config.yaml
norm_eps: 1e-06
attn_scale: 0.185
extras: ["local attention windows", "shifted keys", "gated attention", "exclusive self-attention", "value embeddings", "value residuals", "hashed n-gram embeddings", "an embedding shortcut", "learned residual scales", "capped logits"]
Each number is 128 + 32 x the weight over its row's rms, rounded and kept within 0 to 255. Layers, rows and columns count from 0. Numbers have three digits each. The size before them is the row's rms in percent of the matrix's.

# layer 4 attention key, 384x384, rms 0.0506, rows 139-149, columns 128-255
088:104167124104123112075108143119125128083140095063149134067167122109123127138138121138161120114123089141169117111191141131148153170142087140085144111097142071144139147139142140146164092136106121163134154129130115124123107143132117125086110176129175154136106086117135099099137134132151166114163161153148087133065107123149101136166191160177107131085133135107107176136187148130113127106097
100:045187097113150130100124161068115117124071125138120126161091089210128095131206105148151134109103154112173108174097155141125141073152162140143104080181135143132155117103131117145144142126163084112081085131155134137112116149165090096150140116066097128182162105128112082107131097070067086174115112125134097116134140120103167064144113167125164141120170123125196158111107176126124114095071
090:174128128158103128164149131092098162184179113136133129126131182131110183148142133101083168099145103155163122142132160189076133103107114123148153124095179129164087126080159105066132188158087105148110169174091122157142136159110179143151129025063147104157093116172182082152130099081185151132102154059119110088255158069129144126139108078096183167115116062138120113125131078090095155115134
095:151148124122109143111094131145105098111137113128163082133159106121107161125047162082148078080137094109084098083123091135180108188154155145097093150076131095114104113140117192142109132099095185151130133115111132120135124123134109113131128131174127107135115077137166107132107136139189162165157116129133136153147152116173132188154102123119104145089116154188103091096114073154098130105176
100:064164131129126138094091107131109133094077126084137112109131037110070161114134168128070121145146092117159172140155098145185148153166080132089128110160133073171114116099140099144117131148105127157109112138117157167105108113124139128123083113126137138104139165153174105124117095173097155141143153198142105140159103129127122141182130183136158050096127156066070103095161136168113146148151
097:114159155176181169126177140101087048151096099145135124158134170163142057144164119170087192127101145093107158119073149149118122058108132103168093094110176129127112091165121139124171122144133146151110112089121117145155158108089120085147102082155135172186089093114142138165105103132141128184092131069109133139153140153066090117119133143052124143157111151072099135124137155117192111090135
085:125090124182147065111123118157167117084163099097126097098105091129123150103138090116179139097209137137172107102146170183124145112067111094158127144127209103165184159101128160145132124136116008115117118095135088192122159087139153147101128186061218151129131125132114066123149150104115121175111116172107146091123108171094097165187093077070148114176178074178193133133154114121101144100123
083:071157132133089109180118100112143211098107126145104107153119155091148120102143113231155143126073133138141127155130098085181113119140131125185130114169111104122126112146059135085127110161131158139147150136122112102137106134135142180078130179118143137133145092183134102147084134163111127124047146179138125138073180090154081117145120200169137107127121127111140146115165172135084159192121
094:106162205183104102120129100132129169100111101097090127097158070128066132127158108135180132139114124129128121120112150076159133170146101104118082112143128086120098193138163121122120116102127153137153121138082131117126116102169163153130081176124096144098107138152174147108119135217148154131214194111086085097177077131101130138135144166126108086134149187076152147137163052122093114139145
099:107138145142168129099105120184154133132073148108153167124165096067056121096141092120168122155121150117126122102124123133193110181193113094127169157180108078090126130074067161133122140097125146091144121133076092145143084159133169093152091097138093101104100122167146155046179154184123162101135174138144124107073130113116114176156110144150124072149160147121113113127133040163139136181137
088:088106129185111185125132128127107135108142148103164140184096142114095073095127123118060130101178175152109112142091131138124133141117147104182149129153095134136099146108150174147109139137153108094159153111165163178064161060086112129068166131110116127109131164093129129104121113133096117154113177168095115109133129151111128126145121119210212146087076111107141162153134125117150120149058
# layer 4 attention query, 384x384, rms 0.0495, rows 140-150, columns 128-255
103:108115148182160108098124120041165080092085145107152081092072142137094145070117151110093154102102125139128122158146130134135115124178151133185150160148135162108124139095115178221102131135133084164104111118157117127134168112054126142148143133083160101103133097159101106129143085097136103091101125082132157210118082138110075156164137176173121117159123121112130128085122117123116092170146
106:174126084099119140110140147155134151192149124184175116161081150162115199108099142164133129116221070139099151103090100156094133159062105188160099129141177102133066104140121089103156098123169100139198143085131091169140164182147136181145141145156153124111131115090162087192158096153182134096094122134118148148147100105112082145151119143096116168077114161140150155089098135072185092116156
100:075145093144171142116126198199136130144183173138158138132115097152125119163108150129077151087151159155098101165141124149094129126089090235172118120114120143129163075168180091095129108152147136141104139148141096092101092146137145130097125124147159135168155073086115140112157184102137089138146132056136184153121109114168096151199113135114108125109113149140110127118166143101144116111050
102:103121142107098176187152078235149122138157116172073089184144086108158167168104164143163124121134141062107082111136165141097152168170142087110102084089094119115115131160127066177121129139132162121093104090112092106097090139134098100122141113141130090082117150152143080084142139109104144134168139159166148105146108104131124152114141118191151128121182171089096110174071172160123111133182
107:131095144175132125132123106136193098049116152096096133096099115180127107125124114150116119068096181171121149137117120151138101119127101124156155133112172169182154151117194163160102133070098165162094188154112110139122148064171155126145128119032136139149134075179137132108159120164122169117100077053163099125144112130076113138102103160097144102146107077120189085091141102162136197143079
098:074069115126117156131115105181199150082141086133099101114134144128090192205149135145134114066138152121148140169140151122101161142107155198091132117170104171096136081163172125157136092108146150158095191121151131124175133134168157175152173114109124165094178140138197115128168070086166160145120125102136108172120131133091017149151145139104068066100079163164140127081144151104180072116124
095:095165136148087102119130156155126099100132084100140106121104136122085128094131140187155120131094119118167124176148135082137180097135112177101171158153145134121162138119149188133108114102195144163172111185143110185103073184169149096057141146153118151114147121137078164161146113122144117106057151065117166143141117089120096118140113101154158106091058114125074147114189105115126109185120
092:102143074106144139117175111127054133158109201155170134170084143107079203110163158154106109099115145109127124151099110147095089143131129147122159113149113083090114142156111135083180161148152134151048104120137109130081083125141159157091056160149138140105127160156138081139199155079069171125101156110165171173135089094155084147148180152155175093167161119094141135109116149097131047099146
095:076149119121073135124143096146161146187161119136120152105146095167102161175123112126125068139152140164059093137110124130136120190074143181094170112110160142101169068181089049144166134086123069076104082086081107188122107225071111149148155113131170152142126104081173154148170102170131091142166152146164095120148118142121077176138123127151142121140157171155140139178148150147155123091113
093:127105135155101101110141120119088134132127087182110131149157172107103100102160148117085094137147123112124097086138086076093107171199166097125118110105096082128119102120195101132116078116122087152121062118102132176118100174173101082072087132170155125167107129087129107149093152129144118135149093190081169068109205153132150160116120160144136162141147122139063150170070170202130108104135
102:114149028118154165133130115170143097142129103106152135113158108183067145139161098153140127070116121177099148126183128122111136090116157171065107108139150110172158182158115125156127174136165129104103136114146098113119122119129126180074129133075141150127121069137125072162114210064108099131116141085133084152133106103116091140106197142150193155139063089130130126133116114145177089129146